{"n_head": 2, "n_kv_head": 1, "d_mlp": 192, "activation": "swiglu", "norm_place": "pre", "positions": "rope", "qk_norm": false, "tie_embeddings": false, "init_std_up": 0.106, "init_std_down": 0.106, "optimizer": "muon_hyperball", "weight_decay": 0.0, "warmup_steps": 200, "decay_fraction": 1.0, "batch_tokens": [8192, 16384, 24576]}
Each number is 500 + 40 x the weight over its row's rms, rounded and kept within 0 to 999. Layers, rows and columns count from 0. Numbers have three digits each. The size before them is the row's rms in percent of the matrix's.

# layer 7 MLP down (transposed), 192x64, rms 0.106, rows 155-188, columns 0-63
091:531592495470483532512470548519557497516474475518532492579557428523552516450601515494546554547443487467467540526457474495491507505417544460491554609520480521500508506483472469465526484488469512
092:523478569537498465523481517491538553549473449505539477491568491611503476463503513476456591436497515528519496463557488489460495469488523459509403523537544455494552556479468480528471581550521467
087:481487539500454419532470517503479495556589509535508514474542488491418467638433512556509499462548486500479460499497525461499501489440514501498377493492493511516555560471510529480507458518522495
101:505521503528547510473449513417531504508491522484480490479544487492554522560576457488527519551540453457500465525533524500521529506549459509511491488540372428429502485492502412549475541434535442
097:513524529527511541475467476513503497475547523573454449569484493524499518481485536530531491474563557469550511409487481486452493529445495466514515398560513567502498518443514450480417487474528397
112:536528501514508461525475412517494482538441471461449491591517511586436528606488487513454499546522517458504483448480476560483498540500519450500506540493478506540495576556440493506449432549514470
125:459502288499487448438509555506436536488501465523489507506463490484470494519493552411477479493476499492545500473514464510498454513504552494490487500524515486520555491529540474491472497483560534
096:521488550503513433500493463520508478460476435403528450508427482521541486489475425503514477441533550527604486483587506443440524551519523446446487466490458499447499489480490519495518564544515472
108:466474436426495415481519458444558451475490577458555478483538564502499530522438538481440531584503455480518486496409519494523492515482456475524491521527483448479462475490511485426482500537468434
108:510498570497465502568452494454567566514495515526570475533523522538501434431451532509494476448517497502489527514525452516567480504528428517535461452492549590572509563531427518452475484488522536
090:604473548494504480481542422456492429539478543588518483508494464474467461521420505563462516434547443484486502442537484504446523535472435509552491491496492453505534509435534510488482480431529488
085:509487494491506460443563500518440456477481526525480501526445500569566508496479573553496454416518473466417509469475502443461491506454450550504540532512586554466507578426526504502487528544491461
102:475480469477517473467461493632533503475478518509474515485513512497462572445505476417499514497487533405435454446458472444477499552460538549492519494503519507404444453486491496538515469447524539
117:482519443509517481510558503505489481440491426457460560556484482471553507471469574434545507507481557483441521502531505487516463514414536539452429470492534455454558491478568510461470445534514579
112:544463541533535464453506475466455581483545530473564489542480418539469527599467470472504512522465522494450464501418520428527515498525466458531436592467452536466482552502493504550478497487498501
096:523530464458503516537525507438480485476558448475506540504569569491543471497480435483505496451563435558558541555445558519475465578500523504550476512583536426530463525501512491517571505480470466
098:553541486515507508565564565476430516467541517566441453522480455536530580535508487500484470556478428493515519423480487478525530424530540508498481556499528481493462514519490520539463546508443399
111:585471407498504548521478545462518504479472485525488455511468521500494434470491515554564519498463498440471443458503457520491532481415438417454461430520499514505512556562503567438516492526512536
085:476509540506484461487557535470505555487530490518459510435567453533525555557618518483495492598511502539465499532443487541450511439497459504525486495466540472541523469564531490533572514505557562
103:524567523506550553474517576496430428484528513445488515443498410497483499517454470539519465458542499440548518556482496469550428469549524501444495540544495514488391540505481487511534511548471526
094:477523510497425514482527517470458498532455518486549417555473408521532500408520488486473544491440504557505499469489475538578461461510537566538588476474502523523539517417520432510529503537523485
102:571548469505438462531518502427499482472484540525561471484486574508460481522470506449497590544565403468552510473544487551481519490581506495495476462457428504527490569496483486423500506488505506
100:460472625504498537507491469594459503543507519445441443461510495545535579522521472511441497547581519517510438525528518521494477459511425509490514532485476535512462558529508532474450566472485481
098:489511525472518462554517485588501478527450430491531465592540551523433481572535534487470525444585517507496546548492516417541490539471454500513429465522509540503473518556480454510524526552485538
107:545459396539545529538488517529443452493476465468481548506540516557440504467566482483495503537541572538448490497556459490559451487462534558526471497454543478460535467561492536578453465475482523
095:516463548535477488456542512563538492552477519504448491510534470552503576514460542432543458533442542565478568518521462448475551438515536482507474485529475492490470453552510521454525448517493619
098:518460518496460504470544488395527474533549527508462462511569554466410489481541435503515543495525493538491425479491485487497482477532496519513513435573615518476487438561510467555512510475457472
099:529456418486483534460510471424505504509483568555577524532529517405485567453401567473491539492493471547553472455455504524491508479529483451540514512476562473498537488491568483528457533487496473
093:488470465488485536460557535518473453483507489516468482498509502530555523523424486422520446510504525532519476498549492462511449540381464578438487538554514500492497519537466533394481413509535464
110:465468575501559457566492529466527526503499503538551518494444456489485558497465542506572515529452548465553400463587512462475502511515489487499566449443482526587499511507532530552539537544501497
088:570469444453500512525542499514511488357514551542548497559507491568546512500451507538466579543492459465446458458509476443462498499504528451484441510488486462500494493479523544545464535571503470
096:484554442492455549533474515571567448463428457515477457472423524519375524497496540457447484552469453548503492505498500489544513545489483474436535582533536456535515511515482465468518468496488496
104:555494456534525513464456515484421488565558472526433523526414523500524434515421558518486493437541453500552525496542485524486502521593510500511528499434528477542436501466542452458482485447520467
094:510506561442608487493528435456545451525515544543553533523489567508572498494559518508522556535577523480481464514532536466577499482532485497513436475512516462518412552479479480519499539561496504
# layer 7 MLP gate, 192x64, rms 0.105, rows 156-188, columns 0-63
091:487521555464529499544525486514458560551471523514509481471545552549472565520534427508439498495442454456505482523442524463482549484472429430498533492535483568543434480550579541509417512488533488
092:503519455533494550509436496440531500538488536492466434539566436478476564474494521432522468530452577490463474484564497496488476419526582565567537432535526494529496530497508525503506553488443469
100:518454519502448520495560445495526522502563543582483531458463539432474491537511507476442524510468525528434476476462439553437510560452512555467499589527531551477561501504500417477533546520499462
099:549445412455519514542480528492451491472511432535470510535506502430569553511451508583534469454408543520506543534466488521473491545530500578535497465500484493460473515469552458492516524525442572
122:417470461492443510511479542454468507468452470546512476488526486480497535488545500544514474507439557553544436499456444449527415466521510548564484477548471449503568572468528490522572553463494543
105:450487443506489519485433452534519439529552422509483475522495473492493508473419475549455504443519549471514511539565501549454459527545458528529476496489448515594568551490510554450569480478483555
104:508481493521452479569503562504455493508547494505459499475470439523594485479412514513483426516543520557512505549536526524448505520577490445436567496470512538525499523461443465463548558436527540
099:452554564519489516570505499477474540561538498619489483423519504553461522493527588483498488444467527432547536532505490430428474506510508518465456480418490505522514513489463533534471483549508520
095:514489522467474484502480458453524513549559481514522460552568466516480473554460550499491507471517517557457476507568468506498507540448485493446460459447514523477421492530557568469503493497422637
098:431501502524513464494435504561518437485494440462491466460516455452470527487513536481478448581520591479486480500504459442480520480456535558492491513454529448496436526475506435578499573579470511
085:530529409482443619493474451546485524526484563486470459499477512479484534449502503495539504519478492538481537480431532539453479464560427447478549548443452473500501535476453539454482565519505549
106:516472489519477548417518485476507499530528466453519490481494577486455567475503553497500598452480469447502577538499449442524539507419542481458452514559462489468487476502454456447546457571502525
117:414437518521474515553515553522466540458527543455581491498454523487554485574430562483435469482444478446526486509523524439500477557563451524516501570521523495462531486505512466479546502519562464
107:498491497576511540476436519537508517503529448496473456511453551498514545583534401510528538573412529586514524546557534457514437537583535498522451510495496527500511551497533484499486495522471465
103:508438506460429523480439499516493494517528507514521502544424566431544536536498539498479545491416561527463543503559546428508513445514491442498505436488535567550489492439483498517479461495586528
094:477524465407421503484488470543565463472411482492558543493496436547540472451499447472547462583496515550474543502500516535542486521519568468498527510494475507492474565557519500426520475535438496
108:403542516508478506487541447515497552552551527551478494479497446453480507548548469476425470464502522589504483476501480516484503503566571575568522515569561447513545438491553512520505509484504456
085:505485482574483506485455578515519501495547447467536584540484544471459488539565471521457525523520535518519514477475455540495557568505507467473376523460465538470542484437500453493493526465561563
093:425533458505469501541445553534473472478473450544492453463561483518522558455478475551457515517408515544485533486459481515562460518476465480488460420466461489429527571564527453477464534449500514
091:524525490469576522557494528487531425443567492515495556500443537506452479501521506519528507378468508510528542487493521463497567447464526560525445553474521577452558499482506555481508432511532524
095:435591437485509503472464440478413463460476472561488484506568480537484536461479482505498498569483530494462544446468489525485444486505514464399521505477547547503571542512502496498471410506474545
097:503540436493440510488463432426527476561530526497460501532483502483472536565575598585578503559488436485563510491497498524502525482470519473533472492450471460414523544474504526510533480472517486
102:485532413485499527483527537541491535497493498532538535517469477475553468427513442446402477547465520503456567437481484533466531539513510477527495484539566519475502479609494553445533545489577488
104:470526506447471506470481531573509473527535464489487556516524427520554489542528563540439516538493541546470495581515503558440439526520433542505482464450487543546578442469523529445532505508524567
097:503523592544513514452530498522474580538551546573415545435432447573505503520473539447513515434491509508514529447535539496512534518507521444513483565496498550535475495507516552455446492523458467
103:533531426554475483509463502605525536544536452439510506529473549550518418527513541456480489459476562525555533458512433482508487560430492517516491570472477504512535544481537541439527558511477491
095:427512514496528473468477557474447435494458530539451496545543530428548543540481526485471558491535451531518514501495464425440520482483472474513521566431540427529434487491488472549457585485458504
094:476505502459566534495459581487526532503518537452518556536410546474516399457513463561559510509449459450517519535469521511486513545539473497505469509445436495421483477472488559553496472569481525
109:493471485544550475533489492448600443485481485519499501450446491511429544459450482521529440498451540483543458461424490498494466458556442574504525583525485445503473513438509460493460460431503500
084:543404542519540412484479497515500491450524507553520421416463459518515553444499499487530537481480500512496451448475503477505528496490487434439506564558515456484578509515452490531473540470531582
097:526524497464533444489518415540569518496527570539456451558469502420536506537467523465460500451496487529529449449447497429463534473492514473440481476469515484527483512501552528422483574555438534
111:460490505493469446595498480441524480422502498479453518510537441510435534494465476424517523501490489528500516512514489592503487454471515533490556584465475442570569496461515513501537439440530560
097:492470420466497504501499453547512394500511518476490481507462480488417465541503479550402412471491592502526475565513494447484442478513457512545543432498506487518510549468457504433528516512518509
# layer 7 MLP up, 192x64, rms 0.107, rows 156-188, columns 0-63
098:536476476510540487468452637462496447475546509555530464404459540523451473548516512503445518506511475494474545432576509552462459506566527525500462523486509541479514515483460484479513422472472473
086:532422484528496500544525523476532475539395471507475530437489516438486493381489544420473506531561547510473500537470499520498503462561549448517504460517464579512513569521488509497492507444544470
098:512473507479390485459522515516485478435538538449486529532461477409465478504523525487570463580529563424520479519558528510516528510489509482492506520418562529464451499472454454510535440530445485
097:523485551516522501504536455534483551466543535506463462581436529464553487450483524438504514491572507423551507471449523485464444552541440559474555459486514467415467476446467466566512501482528492
123:474469461543527551520486467452470481427472480529544392523534544469479526475461443551553457509515529481525443506438447527500481487536458441500515498476485477594466542569501545449480499536568478
101:444512502542483433513479536538550468473402525465488460504503432493441564491499474479550468519436486526523422473476500503546468435542589538474470530450494459517500471519477505576484475441506435
093:455469476507473565559457501468511555482581503524461483510520580491500382502444513528462531466533535569452521439521438426525515486485463528512530516555448491507477561475520437504542474485529501
113:562529538555498524478517502547467493477477412492491510524571421457527497559533517536501505455408483594559422566515562518515519474550528492484484502488498499478509509519489504577440535445487523
104:557483505482574550440471445569458512457469506454494509494451532480503556496487392495547457507600522426501560540528521468486522507532433534495566565567469491517502510499487512501515511525533475
096:517586558492471466501595548493506512581542491450586480454483532494498541496537471488497495477505528481536509492485478466547450487393514512501527448514506441526434420547471506508428530493468533
080:546534468490485580481560450497453536462484488494473530455496539519483481525497503517480516428453421547458561510448557536554481504432412495549558556508472480540474561458492563489463534525500455
105:515533498567490524442479559485496501530556578478489544510468502487459525522424498437493542550554556500458472512476501458524561439458473502507477552507488476412429441546435541557503486537478548
113:461423531512464545476530568562472516492514487497498492494492525462482553536469555608494442477544469507559518510508510464496505566568398469434449524499544555520514509495522468450466455551521524
110:473469488523444506464533440429446585456533522527512442508457517496559511500498455522498493546466549471489488577522488485560510464476493428571459481519484461436498476390525495540496443501447526
091:520482504456458502536435463511494490537579569404526470545456522498519500576520510524427486428522488526464524519524560447417544524548461461472551468537523516516487462516519463487531496577547514
101:461423443517476579468536498467463524468475520570520484509468482487465481477451512448482456519558522548463507507491463528517388518510427566518547461478440472511504470467544518495507595559514468
099:475451495550456484456540477455438483508482429566526525448452490510456467514534562529486452483469499579481549529520490487457514496576454493484426519541506455479532545502470464538540465543464392
090:489551531471483555461467528452456516451563529465454459472628438506529536519525560498513489579452494499480532464456519557513527522467474494562490503540535542505497461497535517520593526561468521
108:468518388559471499451488461534500538452494514565457510475489467417494497563439524540471382472493474443503467449546540485520473435477532537522475519484502475551480511534548510441481519522473505
101:460467510558510484466438427476520506463492473477517494435552483513487444478486519521522516506482605452537503540567500530524556544464542539583557477484496480463471486492588423468515512585488513
108:423548491475530562430535527482465580458515536495438503559547415459568520496448496539535519504476514486512493447433434503564480490507499528510522414524529469478496442559470543488504472527527509
092:497501583510488464531521463512441448517568456545604442529503577477507561547548554468473480511516494499456484441482503556555488507522487469527497543504474509566517573554530535453476518431525500
100:503492438500443492527511507517454507562473510505544500488512471462555517514494422422393522462485458493509477535443471541429584484500545482531485487481539478577449453529441490466563504539554472
106:506515477583559512467475463479562505530431458489509469525584499469519578523470508526546522523473540562463483448414502518455499500489563538540494499441443520515467475528557504456471468469486402
095:518466497483530478516528452445486539471544461473520458549486524479509412522484452488504512441485450441524473532421541434447615499482503578441483508491474515477440528463537433524501503520515564
099:515481482593471529473494395449528439514473510511502449503541510530444465504526537456450537492502571513553501467453548558518468477476565456532526487573440439477550450470500521487438533462500509
097:568487488548472569440501497401583571526519504530552469536467472466526587511471480541524531504526620513502510483522503487553478449526527455509531509488549481492548524456550506519480484459515458
104:558462498523472547456531496480405542506455461536502524490484455504539575445504457489493453465519405575517457449518508461547458602462520488508498566454516518546463536505502446513473493497492551
102:527446458516527548447578502572509483528425569517495459463484503466553456465499563548490449440558519458536472508533506532444489483531571467430532447498494568504514447486460508546502518451512534
089:523535577496469550531490471530503524533486497402436464525524533493478522537553559502500505456503421491525497466495532502521568507508485518555475481523376549511502523500526447554464397481545511
104:457516398481524519532553503417522479514465493515528583446567426496505578486545477541492511527556486476457538446554494470491489502464523518436493546515506483494522474429557572479550501517524456
105:477521411520500533459535424484444521477478491526496528548565517500488528483532498464507468523529479434545516499484510562549502494445490516559467632508493515583506450506417543556460518467500512
102:493471506519445515539460539448511457453484518447483486510490583500454525528481557496467479536522476470511572574461452622472441546516532461533494480478540476470484459561478481486579480438463532